Part of a small language model's weights.
Size: width 160, 2 heads of 64 (1 for keys and values), MLP 640 SwiGLU, vocabulary 2048, 5.82M parameters.
Training: a variant of Adam for these matrices, 155M tokens, 9461 steps.
Each number is 128 + 24 x the weight over its row's rms, rounded and kept within 0 to 255. Layers, rows and columns count from 0. The size above them is the row's rms in percent of the matrix's.

# layer 4 MLP down (transposed), 640x160, rms 0.0815, rows 156-162, columns 0-159
size [ 90 103  91 106 109  95  98]
[[119 136 137 137 143 105 147 161 145 178 109 121  87 121 149 159 155 113 124 117 162 133 144 120 145 120 163 153 130 111 151 104  79 107  98 129 128 161 152 132 148  88 115 133 111 106 111 164 136 119 113 118 112  91 112 124 122 140 119 116 104 134 117 113 106 120 164 247 140  95 107 139 133  95 100  85 130 107 133 112 116 122 122  78 135 141  96 115 137 142 131 125  91 105 105 115 114 147 149 147 118 133 141 126 116  99 137  97 131 178  90 125 131 151 140 106 160 180 148 141 159 136 122 161  97 128 141 161 134 156 120 127 145 114  92 113 149 157 108 137 127 140 127 115 158  91 156 104 195 152 114 162 151 137 120 119 110 114 130 111]
 [146 145 113 136 135 130 128  78 122 123 152 141 172 112  98 153  77 136 145 107 132 124 118 136 110 138 166 182 154 137 138 124  93 147 131 131 124 106 129 106 130  87  89 120  95 118 124 147 124 132 122 129 132 108 130 102 134 131 169 112 133 118 111 170 109  94 179  73 109 126 114 146 119 137 142 177 127 126 130 161 131 141 183  79 116 118 137 128 104 150 120 119 153 112 114 136 119  74 142 122 150 118 132 108 120 144  96 136 147 137 129 143  83  99 156 151 147  90 122 113 117 152 102 152 132 146  81 137 194 110 139 127 170 132 106 119 140 129 108 115 140 136 122 165 103 133 162  96 181 135 119 137 149  71  68 124 121 144 170 143]
 [145 149 111 123 103 128 152  86 125 116 165 125  87 156 124 144 151  85  80 113 152 137 112  90 124 132 155 140 169  97 134 141 113 101 112 131 110 178 120 131 155 146  89 133 148 148 166 117 104 138 104  95  98 109 118  95 119  97 110 153 106 106 136 118 105  71 181 164 122 141 119 123 168 124 146 127 117 125 118 127 131 132 183  98 134 168 133 153 111  91 147 157 204 146 141  84 139 166 152 150 105 114  87 118 142 162 158 116 140 149 141 107 132 115 105 119 139 116 141 109 137 131 109 122 161 130 122 116  97  98 132 160 147 115 131 142 146 129 132 119 151 119 157 110 100 127 142 122  58 119 114 112 140 137 134 134 128 112 182 137]
 [131 144 137  94 128 130 125 101 100 151 146 111  88 159 149 118 160 114 109  99 174 159 101  68 164 125 107 115 109 144 134 121 117 104 134 103 124 138 130 129 136 139 162 119 141 123 136  82 134 132 131 103 108 132 146 133 124 133 138 122 106 139 112 110 148 144  97 203 138 111 122 137 135 154 126 123 130 129 107 143 182 108 111 195 129 129 110 148 127 118 108 131 127 134 138 108 132 143 137 105 134 111 106 148 141 144 146  97 104 121  99 142 160 106 127 142 138 128 128 142 145 128 104 113 144 127 132 127 112 157 156 129 120 133 142 107 113 120 135  67 157 123 149 139 160 142 144 130   0  91 120 155 131 144 166 126 145 127 131 101]
 [150 157 111 121 145 117 140 127 156 102 135  68 136 108 103 123 118 130 139 123 122 104 123 118  69 118 112 143 143  95 151 126  63 162 129 157 129 104 108 146 111 111 125 133 121 107 103  93 144 141 112 141  87 131 147 134 127 101 121 145 162 112 139 105 110 118 132  33 154 149 143 148 126 124 134 134 114 158 126 183 120 114 131 171 146 109 137 148 155 115 111 140 183 138 131 153 156  71 111 141 110 152 131  79 123 158 121 144 154 150 142 128 161 126 136 153 110 104  91 144 107 171 143 138  95 152 132 127 111 144 148 133 155 128 109 127 169 105 147 131 127 116 140 101 135  65 147 103 104 141 102 172 142  98 131 122 130 100 163 109]
 [125 130 102 130 137 133 157 137 125 101 150 130 127 128 117 128 133 133 129 141 125 113 131  71  53 120 126 124 159 126  96 154   1 117 127  55 134 123 137 137  90 112 173 132 142 136 154 151 159 119 164 112 114 151 139 149 106 171 129 118 141 120 123 141 123 130 147 185 117 139 147 119 187 151  97 114 125 114 136 112 101 145 126 186 130 143 135 109 123 125  93  82 146 139 140 116 137 159 109 132 139 128 118 148 155 121 125 118 143 156 119 100 115 139 130 146 123 138 137 112 134 153 149 133 158 120 109 120 131 120 130 120  97 124 108 141 134 143 118  78 141 134 107 145  95 144 169 140 118 122 126  75 106 137 167 109 144 150  94 133]
 [168 135 118 160 150 129 132 151 134 159 122 114 112 116 126 150 134 122 125 121 117 138 178 102  94 149 132 107 144 110 149 127 137 144 128 106 167 114 115 162 125 150 114 113  94 113 111 112 122 137 162 143 107 133 147 189 110 162 111 123 131 114 100 107  91  86 115 170 151 151 156 138 110  87  67 143  86 118 111 125 155 179 134 141 150 101 124 127 112 155 109 147  97 116 107 123 166 128 121 143 126 123 132 142 156 110 151 122 127 153 140 113 117 108 139  60  88 143 162 125 113 121 142 151 133 110 122  88 125 159 140  71 127 111 104 129 118 150  95 149 145 146 151 157 136 108  76  97 183 156 144 130 165 100 104 131  74 160 123 146]]
# layer 4 MLP gate, 640x160, rms 0.0884, rows 157-163, columns 0-159
size [ 97  87 100 102  89 104  94]
[[ 80 154 163 109 135 147 165 103 119 131 121  98 123 112 101  96 100  99 150 104 138  94 149 104 105 131 136 131 172 122  98 157 126 116 111 162 131 127 151 125 161 124 151 123 111  97 122 122 120 110 175 113 128 130  97 105  81 110 151  99 169 110 147 115 141 150 152 144 147 108 149 144 101  99 152 158  68 108 133  66 174 134 119 123 125 109 138 147 121  96 138 120 121 131 102 114  98  98 134 116 113 127 120 152 106  91 106 166 148 141 120 120 134 143 160 146 110  83 136 140 110 121 136 127 140 145 102 105 165 143 165 142 122 113 140 168 152 103 107  94 143 135 133 129 139 169 124 115 134 219 126 155 183 126 113 152 149 126 150 146]
 [137 170 130  58 179 137  97 148 108 151  85 112 154 138 123 153 137  91 120 150 151 159 131 114 102 106 150 125 117 120 107 152 102 116 120 132 137 120 127 137 120 111 118 126  76 102  87 123 140 120 133 135  97 108 120 151 162 154 137  90 137 153 138 135 147 105 127 112 170 152 123 146 118  91 114 115 156  81 116 129 154 152 108 102 112 147 142 150 131  90 126 151 161 139 172 143 143 146 147 118 133 133 114 131 155 126 165 123 172 100  73 164 104 104 175 167 107 146 106 141 169 117 115 108  98 137  81 122 102 157 160 134 149 143 140 155  75  94 167 130 106  75  95 130 120 115 146 135 139 121 135 117 150 126 122 150 138  99 114 130]
 [142 121 126 110 175 114 112 116  86 175 125 104 153 155 136 118 144 104 102 114 154 149 116 123 152 142 149 153 105 115 103 113 153 120 113  97 118 169 128 124 152 174 109  98 122 150 165  73 131 149 114 107  75 103 138 139 127 143 140 120 100 114 164 121 131 128  66 130 161 109 133 122 166 162 148 137 141 148  96 130 148  78  97 123 158 102 174 101 132 131 163  99 126 140 143 129 132 161 130 138  96  93  95 146 122 123 148 117 103 122 128 161 133 106 132 115 118 137 158 156 181 103 122  98 173  99 132 144 148 132 174  87 102 129 140  91 127 126 168  95 116 151 111 107 154 148 131 120 115 120 157 173 118 164 130 158 117 137 153 113]
 [ 90  94 114 135 144 128 176 166 129 169 128 124 148 121 137 130 102 127 134 116 171 127 135 146 146 131 149 131 113 130 100 132 134 140 108 173 126 127 154 106 103 103 166 137 130 137 166 123 136 108 120 133 125  77 103  87 131 148 110 137 102 146 137 184 164 117 148 120  96 126 133 161 140 135 103 149 141  91 122 103 153 124  73 136 105 112 130 160 151 128 114 162  96 112 117 121 102 174 134 130 155 125 117 124 133 107 181 107 121 120 128 125  89 154 102 130 125  70 117 146 102 122 156  97 158  93 127 129 122  94 106 127 143 128  96 118  95 124 103  91 173 134  99 153 116 183  89 129 130 196 119 114 113 160 130  94 167 142 101 145]
 [171 152 106 136 107 136 165 136 127 111 119 152 132 124 180 137 126 172 134 108 124 144 138  91 118 154 160 131 143 121 117 156 130 141 140 109 136 130 168 145 128 139 130 132 139 127 152 194 157 114 157 138 122 143 154 111 117 147 120 155 113  79 165 119 139 166 108 138 113 119 121 115 148 142  79 105  97 144 114 141 130 178 104 136 131 160 104 114 136  97  97 106 105 121 119 175 140 114 102 162 129 130 106 120 151 148 134 142 107 166 115 113 112 134 140 145 140 145 144  95 148 137 143  86  75 150  91 119 172 133  85 124 148  91  94 115 112 112 103 145 141 147 104 144 138 182 166 100 131 128 161  44 120 140 106 116 151 161 141 145]
 [183  94 139 138 129  97 143 145 129 118 127 138 140 112 124 147 136 145 113 136 114 107 151  99 121 145 133 182 106 155 142 138 112 164  81 157 165 164 117 137 138 153 105 116 136 117  86 125 117 113 164 152 113 123  90 135 118 149  98 126 163 135 117 107  98  76 112 114  85  90 131  85 132  88 176 115  91 116 155 155  96 172 126 134 116 128 158 142 132 116  98 103 164 117 124 120 160 114  91 117 166 163 123 133 153 147 158 111 122 108 166 167 156 143 115 118 138 113 140 111 102 115 132  88 141 129 118 142 138  93 180 131 152 134 125  95 144  88 103  96 140 117 106 135 121  73 135 145 145 114 110 144 111 186 131 112 146  97 132 146]
 [115 118 104 141 119 162 157 131  91  89 152 142 135 144 142 151 133 153 105 142 129 104  89  93 114 122 124 127 143 153 108 160 129 106 140  99 144 145 112 110 192 139 108 162 114  85 145 139 164  63 106 186 152 125 122 106  96  88 134 117  98  78  97 135 188 153 131 107 161 108 106 116 118 149 128 132 138 152 115 113  96 159 143 129 162 128 146 111 115 131 140 100 171 149 124 157 133 150 125 120 123 114 168 116  91 150 162 123 139 120 117 157 140  97 130 129 128 134  87 153 132 143 126 122  95 112 126 155 112 131  92 134 139 100  81 154  78 112 155 127 120 119 106  91 166 165 120 148 114 140 125 104 131 105 175 146 125 107 148 150]]
# layer 4 MLP up, 640x160, rms 0.0874, rows 157-162, columns 0-159
size [100  86  99 104  87 104]
[[150  88 156 144 141 157 120 138 127 161 171 117 126 149 173 151 142 139 197 139  74 145 127 134 102 120 122 163 132 116 126 141 119 146 136 132 136 141 125 113 122 112 102 110 112 127 109 129 123 143 121 124 130 166 119 139 155 141 127 141 129 163  71 104 125 160 112 129  99 110  89 143 107 122 152 177 131 136 128 118  81 141  97 101 144 134 144 119 114 141 113 164 168 137 109 159 134 101 126  86 148 139  91 135 143 128 153 107 155 207  91 126 148 104 140 128 141 152 131 102  96 142 138 136 129 141 110 154 120 127 125  97 158 113 105  90  86  89 140 174  91 149 139  90  96 106 134 106 159  88 146 142 146 163 106  97 157 105 164 124]
 [116 125 156  96 153 140 139 142 151 156 162  96 179 115 122 149 116 128 140 147 154 128 144 149  84 106  98 103 119 150 129 164 112 159 110 128 127 132 166 135 147 102 154 131 103  78 125  95 168 170 119 130 138 140 130 148 156 120 161 111 109 124 160 146 131 102  83 142 134 154 118  98 123 151 117  90 141 122 157 122 117 124 142 124 127 125 156 159 144 108 173 138 117 113 138 155 128 143 132  67 121  91 130 143 139 101 137 105 124 170 136 191 140  78 169 150 134 136  96 145 150 123  77 139 108 165 108 114 110 139 118 146 140 136 140 118 124 142 134 141 132  60  77 142 136 106 123  97 118  94 164 142 151 128 149 126 169  84  99 127]
 [135 109 127 131 116 148 106 110 156 107 164 124 157 118 115 135 129 115  97 141  93 102 114 118  80 129 157 157 102 135 115 123 126  93 105 153 110 152 161 113 122 137 118 114 109  82 122 114 143 135 134 132 159 158 120  87 141 139 113 162 109 102 136 116 157  93 100  93  76 147  98 108  97 113 124 151 124 137 111  69 153 171 175 120 168 190 126 151 145 102 115  82  95 138 109 119 133 133 137 101 131  87 123 154 173 142 136 137 141 156 151 171 103 150 148 108 106 153 166 136 141 147 147 123 148 160 125 159  99  93 116 150 167 138 152 101 113 152 118  85 155 154 128 129 128 151 107 105 160 154 104 144 124 143 167 162 147 120 107 123]
 [116 110 164 131  82 180 119 129 141 138 118 161 114 136 138 106  93 156 129 114  88 162 110 156 147 140  86  84  94 126 176 148 116 125 115 101 138 136 113 148 118 133 112 138  98  90 124 103 155 156 108 136 196 157 133 176 127 152 125 120 113 106 114 129 124 171  83 103 151  91 104 107 157 113 127 126 123 104 140 109  97 194 132 104 128 132 131  79 138 120 146 102  97 141 110 155 124 139 113 136 163 128 142 129  97 130  97 132 158 162 103 175  96  88 160 108 157 141 151 105 122 100 153 113 137 138 139 121 130 158 165 120 106 107 149 156 140 143 139 183 102 117 122 125 101  94 113 123 136 121 172 120 124 119 145 141 147 121 144 135]
 [162 105 136 153 129 119 163  86  78 137 117 143 122 132 144 108 126 174 144 129 105 137 108 139 116 121 135 172 137  94  98 117 134 152 122 134 100 160 152 129 131 101 131 138  91 138 116 143 125 110 145 165 107 154 135  99 110 131 120  98 115 140 101 125 131 159  97 128 158 135 104  58 117 117  98 167 133 146 136 140 112 162  99 134 110 179 112 103 100 140 165  92 116  75  82 175 142  95 107 146  92 161 144 114 126  85 144 160 137 121 107 141  92 126 155  97 168 123 188 127 151 131 102 131  87 142 123 141 100 149 114 113 117  97 115 138 118 144 115 132 177 182 122 123 143 157 115 135 123 130 134 101 119 123  87 115 157 128 140 107]
 [134  94 128 150 114 108 138 145 125 145 172 161 109 123 118 140 115 151 121 153 111 101 138 125 127 138 145 162  85 131 135 137 103 130  88 159 103 165 132 106 167 185 132 133 110  92 135 154 140 132 170 132 117 112  96 134 139 106 130  84 144 161 176 145 111  76 142 115 105 115 115 118 126 107 147 125 115  98 140 117 143 168 129 143 176 129 131 124 125 115 120  79 172 164  90  97 176 146  96 143 154 118 137 113 144 146 106  99 109  94 148 138 176 175 133 131 115 119 176 124  98 126 142 114 132  89 144 119 127 119 113 120 155 131 108  75 123 117 114 122 140 131 136 126 125  91 158 167 133 136  75 140  94 161 113 136  81  97 133 101]]